From a checkpoint of a small transformer trained on Wikipedia: 117M tokens.
Each number is 128 + 32 x the weight over its row's rms, rounded and kept within 0 to 255. Layers, rows and columns count from 0. Numbers have three digits each. The size before them is the row's rms in percent of the matrix's.

# v: layer 4 attention value, 128x128, rms 0.0421, rows 124-127, columns 0-127
# o: layer 4 attention output (transposed), 128x128, rms 0.0524, rows 124-127, columns 0-127
# up: layer 4 MLP up, 512x128, rms 0.0597, rows 0-20, columns 0-127
# down: layer 4 MLP down (transposed), 512x128, rms 0.0599, rows 0-19, columns 0-127
v124 085:162096094154136141141115146111121159127173102159130130136184089143127149070174197156134116101115166148055100129150162128137145087117108114129119157157115110127173136116091139077082129075156136105135159130189084120117100134115183081147131108115086093124097118061122158201121157153124085148094061076155175158105139115123090152118144135146180116164241078106134162083079121136147105098103
o124 089:117124103104121143157090055079142086160139139099116141192104067136085131169124122129127113118125117119143222153163096100172092110113108182125067087201145122070106119163155073157160098168115085132107166135143207136136136113085092201124106109164120171086076146144151139129127156116139171078103126194188128166154096113101112129092177135139136134115149155166114126087131094137147100147117
v125 105:117072078136160137170153170123085170131206119136131128126089145116205115129164110155138112105130159140093081120152127111141103094117110124063108137107087165154131145148195203111104119151098094131100133090104105139107114073106116140132097210099147118105129124183125100181089114169164162149108167139168096155069112119127148074165111197128208141157119130165094117132076091089150156121089
o125 104:151117121091122133097096008112132110144169195129132116155068120088146128133098124101121185168131192163151102161116175134188127152105105095098129146118101129137139144188119117057172149109119196127124145127130145147171122099103153168163124110158169125123120074158144111083081169120136129086124135127164112077082178172115112129151126057118088079065147111158162158118113128149140124084184
v126 092:126129156160099096131145165116122133086116085121136103150178152078104113148100091186115137074204076157164167089187117173118128146188143131133118093153091108102127123151161101143119074110115103132117148072105090122135147129108075121108128120118155140095173105171058045104173144087170146121159132066154108120113149137121139165152134089139100180130150223161136093107184178166147151127169
o126 091:095150142113122179169092210109109144161117161101171101111111147152130123155169100127171133115161153166144130054071094112113148146064089145137136088118134133110072122096065135105137115108120126098120152140109138132097106104167173099136083078067112094174135167126196124134097175236118072137123085131122176144061064109152120102139146138147152130114096177138141149133148131131165141063118
v127 099:142139104074071179123146156129162154085176149095164117122081131137147135112225164068092172139170104149100134112107189058111121124104114139148138100086120107086104121142085137127132143069112144119157075130168119117085149168151124125158154121139147127109101079169198156154109091116111142143145058143144157169112077112118080069140141182169087112125149121097173144069063167150106148130133
o127 085:069146153085187136129162118100145158116146080149117072181149154177098136134038107172169104132108129150158131171150151129119152148152088120144117141170158108093097131088173153134106148179101173108149174104132126151116130136084080138138147084126178083110079107143112177107084104097123182140094036101116121095141077135083132090129127184099095160161193158133156115153178094076130150138133
up0 111:104185158102099128137150161117174123128097042152125116187107163166115102068140085093123157136175149093164112111063104105122185124108114105116099126108174120199171107123129108144071104121164126122125153098077172108115077134108119099128133150122101154133111077107153073131143213205092124159152074146154083122131143137133125089115146126137190085127097166140128116146140070081195146114105
down0 102:119076127082152144171102089102145127150141159135134145130146086134104157175109204151112091131074134174118159162203129141166060135141073146143171136115105108075124164154153144139156142137124120136136061178143095124169162160134170185126099139101157127142100199086155202153102069076108127095135160096065184117129106139122125114143102127133110151112172101114115124037105105109114112153176
up1 103:152129118167155128165089108148164089162077178129110071142113122199133109148067136088135157135184118114164121114098075112105091156147093129077121102081159166172133090162137095095143132103141114104142170164108141130123127172087090140119091103161116138104121113105142144136118218188133098179183106083138160188088141179093068108148090118121116084119170130104178169112128087128202133165112
down1 106:116146109112125160118179124093101135118153095143116172158129175125112113092212138158087148133133217108157112180169205073154159160122118107155147179115126126104149108127102100169146109142085138121200106131118114153162089106188123146135166106102121144153081155061132121184071082121096141174137169162177155087134121054127167150092153108162093143098122129120113057106115118104124081102146
up2 100:098202141117122087145112042093105125143190204124097124150165123126109113079051154128185153135143133129186115083123133149178113161087117120152073153132120116141163178148118144108127065115163112098168154128113097120107140174061129119144158123135100095096090072159084122163107171131083141128146152173066072155150099125123118208165128135156147126108101147110188102142162141121107127148098
down2 103:159095154134093167083130199184182110146120120145172114135123116103160150134156129122049109160116131134106154156120149110089157111184155149083140096083139132090097116090138096148144175075073167180085149143150147181143127082157145112141098132100130165140165187146167152078124068142147130126149135128214182139111165147134133084135127124061105086191158094148105105122056153136128142137173
up3 091:138066084165109121156144167147117162093180129122098134096085103129131071143049163151101178122068096077075170123121101127141100140130141123210148122158164125132100109094174099104163101128142103163140146130182129134160106143087146145109096207087134102148122146138108151140144112095083191085141132083123144057191139140113157099060132084121134166200126138140128178133151107093145144131167
down3 086:130172124171149151122099144083144159148106100146128131182169159149090084110168048139176078117141114209191092152157086127103105087164154128088118169116037121099138150142101156154106149142075155078101152142088195134122116142146114116110132145136131135108154179108087130118070145165182090163138159138172105119074156099125117163158128179102118085058143144123140099116095142118145075115092
up4 091:129107114098121186111112117216080153119144097124068125108154093158126081124197172147124132115120164172105125107149135127116172176163151165095095090106140179153159170119088125188106110166132094148155145136105115091124081159166136064133123115132172092118152149163149151124174153111135072160136126111077167078135111140111097138106134140103110073115133083118134156087159150138060050067054
down4 095:097156133132183129132093170053147140130087177088186136136075133087122133084052110132145144141113142112138177162057111106127085110112108107133165143126132097074119140154171137132100138084105133079150110132154136131149155100096136202094089106075035155113147094132105066155073116072140150137138116140140114148110115137156130118144132113150146206166165166125133108164147102114203148171179
up5 095:143092147139125112140138101151137120126111157107090117090204087093165135083119175136104116185116083150157130156132110168075163144068163104130078169152092181108118171142121128146105157088204161092172157112128153145161142096140135163096169142136163170128059118128134080189079131099138133113152093152134155108166090104056127168101144083215077127158156172143132104179107150103105141140144
down5 099:068185121117178167099147126107132111140128075146166075170135103159126123125123114075174147080153158069144154065117190120137118166085158162110127101196141143098137121089170093125144130165121165135130056104129151112187035144161155119158122122177100138111190123159165156096147149155102055136075129115133139110117141137116139081078146114095189118115129129095163114112163091104142128151073
up6 122:119060101181093137084089151117086166070134152140139113080101126075136098082166100144138155084157099143104133164112101146098129095141175126103185173225129124146083102160168163157090142190130131094124098102129148178166136172165132116109163159209128113117133159103098132128125075123150156088088148099161168121161141132120124160080104072146077156150188132115143173143133172169105112148134
down6 122:136078056123117160115117123143171094143177107126140139155077067198080181141180113130121162188171125113143133159130189077124138124141144122159123179126150145113149166092121128116125130123136099165128082126127136104135118116154149138140098064187162136116149135151211107146137105221143120159168161118100154108089042158128153148151163143103108088117143160121135121047082131066127088116147
up7 099:159106116156076132139117096157200174100118117135100118066058121147126174139098115103111158078132099174111189166150130170079112110107161170083179143135082139154161116113168139164188112139088170222140043121112152106107144036128152137099108131189101113183137134185094114111101133143119131132082155101149101134139082151093136126105134122167140137112107183108136148109118120171130150130109
down7 097:121107136089159147123184158138047083140109145125133158128170154090160084117126094128156132162106097107178149046170140125177141157137176105173140133160183125115143121132096146163098140143192176069121222138127062156147103195147111149160087158108197141057145147121192152118156139125133080132146058130157090145139141085173148134161125101161125122114156098135118120114145135132095113133138
up8 144:106182121101143155115184104134186124142133133097170105108126190155133173080156135099057140128154151135169131074117147149063162117116100166078140138115094139139146106148169123120126108151150115103065084136137182137114141117133141111107146165160123146114090121071139085125106144130148185135110060170078220071128069122138112174102075093114108136124092135145097072165078123081144179117185
down8 142:140111142120140167166087139141148176142216121176153109131185134088126171126117108135124164168144116112169124085125096152125120159109111130130068116173157176165098106164175131102122149136154186135153133102156154140145093113101116120125192111079079146071136096087142102124110168135167047109069062127184071139113055114138103095077131125087142143114110109096118123148104179066136173103084
up9 116:210128143115143138180090117159131169137127172105128186157144103112217178118090079140140070185149094122136093117120121137133208134113053129162170132116118093113134113145135108127164045137116158119117130141124127071092128097070132120099175196128116150084119140115138118129101149123061143211134140114114101147111117124073118162174141133157138113144177100074145178129167091133111103154104
down9 123:091109152090118145125162169093147094129164129136090147132144121131074127090145162060105160142132138074152106205080151125110074168133152122077074172099152154145105132114114143075122198136148110101131163134141102151134124196132148145168092054140139130197132151121112081114149190199196110086137127099123129136145141141099127096074159153064113141118107145179144116083061127125117165090102
up10 080:129142117114090074130115130128120101153160103129140108163103183097091129147126140093173174115112089077126133112067155062111051109160102120097181077101105174171159145130156104172076099128108103127157111114087104122066115142160136102072083152115156128168184150113129087178135177137089176176178136143121042151123132182130148125141114125113127110065095133110111134117126125068133116053089
down10 079:101176129067119205158126138124143166148138093132056147140147095163145141104125122180124124168122159157141164124143079151127167114118126127206124179134124068086144102102057146074113202107152135170075137127135144139153105083125142171167114129153109174095081110186157148099135119134134065136084088094063152144101121093144078098092162173149146144186154112127123061141144109159122120161135
up11 058:145142124160114134106095101123138067164155130154168038138117155159100144107132207153114129130088185129171139141141108104158117152123151147170140195128124105171130154169124099137118095082192076150172125167132142130142154095173156166136077085177166150105152134134185163179122139112195135110178119104168083128104068136173141127094101090112149156093096116080165120114151095191122142103188
down11 064:171109184084121119174123159181159096122083130121094127122142138107156121155143114114111138125128137123099135160091114099087103104114135090083154118066076143122155158158140146033142186112069152148081155099153131112114088153085135133108239154155087119138134121148146063093198093113079108143149141181133184123105162136107173144165110170153131193174151135164132165154137112097165111143092
up12 106:149173102110112132173164101115106117138106155085143106152140119134093164081156144097122108142163150097163107129112161163125143127149154092157104159137091163086099112127080141073152107125205141188137131139128197065069152119121124145136154127165091132101117171048111147101149088072142088150121112186074201173073148082165148140204102129096105115124110134168091095072100138114178103145130
down12 113:072169116128093153136083151108135180081148125104121102080109201148138125130144120121122121197191064131163147186149134129120115114159139199136143114100126073143135163111137089116090130140082114154114185181091122179146125175102173158151143108132159146172128177160125110129101112187141142150140183093187129215134123130121091054091112152132153165093146110105164159165074122118165096140137
up13 078:120112193135116205165130130140100107135130115100074134154136171102124087152114091138144127120065161116108111101127104149148134133138193088096153144108120140158106160158119099141147132096073128125095142141143109088133093155142197031092101137094156144152022112124089070151171107100102120084133163117057095147146075137100112154171187096123103114180092160112162128125100151118097082163161
down13 071:115148083161142059056138139099188131134125133082156151075151104131126140094115163178108108092114064151098120158110108091075098122078127126117133106145134118071152070078130131114089124128145089141138124054134152180100121118066103173161151135128114137130180115139131172097094138134123138155104105092170119174090137125095135086046062195156122116075135104139118163153147097171146189087140
up14 096:155155102112125167164142126096098085109140127120180135153075160151191123130099118179126148110110087058156106118126146071126144166159151150095101101123112154129159151125126102094108129119146086160187186136131127124097120121149142143116130084112119072141150145167187194102176097097098189229145084167089121145177128145138126140179125099141165137077119161223097138142165172088159123155151
down14 095:078123162129147093118083123175171158125105153116106120147165137122092142141161140094108133171135170221103133163168108197103129126123081075188177160144120118127106160112109117146184144121140193100106099169115129117169163113129093144111154153157144177091133126093132092109128219153121101034096192112149124139103152089103154098057149137125122101155169072122145118146098085161118090114104
up15 113:115093151100077148156117134087112121130155117148152105129159099099092094129092128125090089202119110169154158119181120179111129177138121060104101127115148162120142117171127133136125132103154168110094123143077171092110063082178166096078075126213145185098131133160120078101167083119152158118183075140135162149132171115129180114167101148130134133155150096144119172130134133111042159198162
down15 123:190109168163108140111144053101092119106047158110147168098145128109185079107127072143189121123073180105093145098162119097145153174106091064125159100165125092134065141134142183127142102110141158142126131102093086116182194119196095104150141065120196135124146134100130144153077129157096142143060119136083094147134106142103130121154160143143152112173124087135134126169152150165104096124146
up16 103:130115123106117092059162091126133122118114085122156140159084144103047082125126147112107147135135132160129030112118115181086149157122139114149100076113113135105154167086095111137126176103132067113155101060128070149148119129146143114141091161132143071135106162122140122164155126209090118125107099174053098122111111086085130128190149123149199145178195156164152125142095144148166155114177
down16 098:139093164161077171190151173113153140154109152147095118113209123125183174134105157128146139171119146109122215126148152079197100096117097164146147180122143121136105136153183166074135096092163166187099195164133173140089093124127140099136140074144085174103124128109111179099114108068120175100139123118149152121125123183144146115078147165092089146080089121109108137104153096087133109162098
up17 107:159150209170127116103090141107171053140194151130067140149182121113117102160091156136141105142121139105142165145153083111106168110157150153085140119142134162154125126137153101128087085148101187172171151119137215113158115074088062112072120131124128141092082112108117098094143141129148140107101142069117148089147092143127107150122163071110034109087149115138160130159148085053138115096129
down17 102:079126072161099148142153145078143209120077101120195186152081127160147136102160115110115139142158126139099106105086147070132143174116128140116111130164147094082117138120138100147171154099138129142043111167131103154124120196142168164144119175185123125160132107119144117129104108097126092223116109164136143159155156080083145083139131095160131163168121121147120128098089153190169157216158
up18 075:182115107093065102162202121177129104165155133092157144098135155071160127093069133053167086158127072170143129052067136151194102126122139119073136143141124084114131104139120172192098094134119151159128043191126177129135165129112137135131099159135149137128107158091148197150085161145092135106129090128153101134128156162090117129124109182103122131128118158115108102144125170093133161088151
down18 097:117068133123083118087105113140131123090107076160131113150082112095173151178155148090176212102140146112159096122061098102116140118114128095144125111134102054133035084141113160084209174120152154116092109161108063129115128170199119126118113130154100155088108108097126088129120131151161122168168125129087125133101165120126129086099073173158115169081098147177121142132102174117094090123098
up19 072:102128110088096133131077096047158141087143101131101155130165087107102137110148127148126178139203130163123151116091148129067147100120115123146120158131112177053130154101143120147101099110152133113120122072141140107125077142161152144172195097081087080136114118156139113134090052182143128085204152080143052088149104147100159082094096096090152063137138121137158102111169126078141117167130
down19 066:124125130146146119141153129215137105165121132156168062128081175144169116158090109097137088085066149133144104104140131185148121141159166150135122080148145058156160170122114119128174144145104153172136128154109103176112149096074084103083103158138191121115128152109154113165122165069116118158065076150141179169078159139174116163153134162180135193096118146135070138163055127130168143121133
up20 085:168105124141188144137122118147154116164144136131153192130124086159158120145133123107129077132121143137112090133139175064155093144147134170127111117142161113122150106092111127154145135127089151144182173108114189125096116151118093153055123179130106133159116136109127158097179147126153190177064148123083087124143074123205161152212211149131094048122120140120088159159099103074071134086107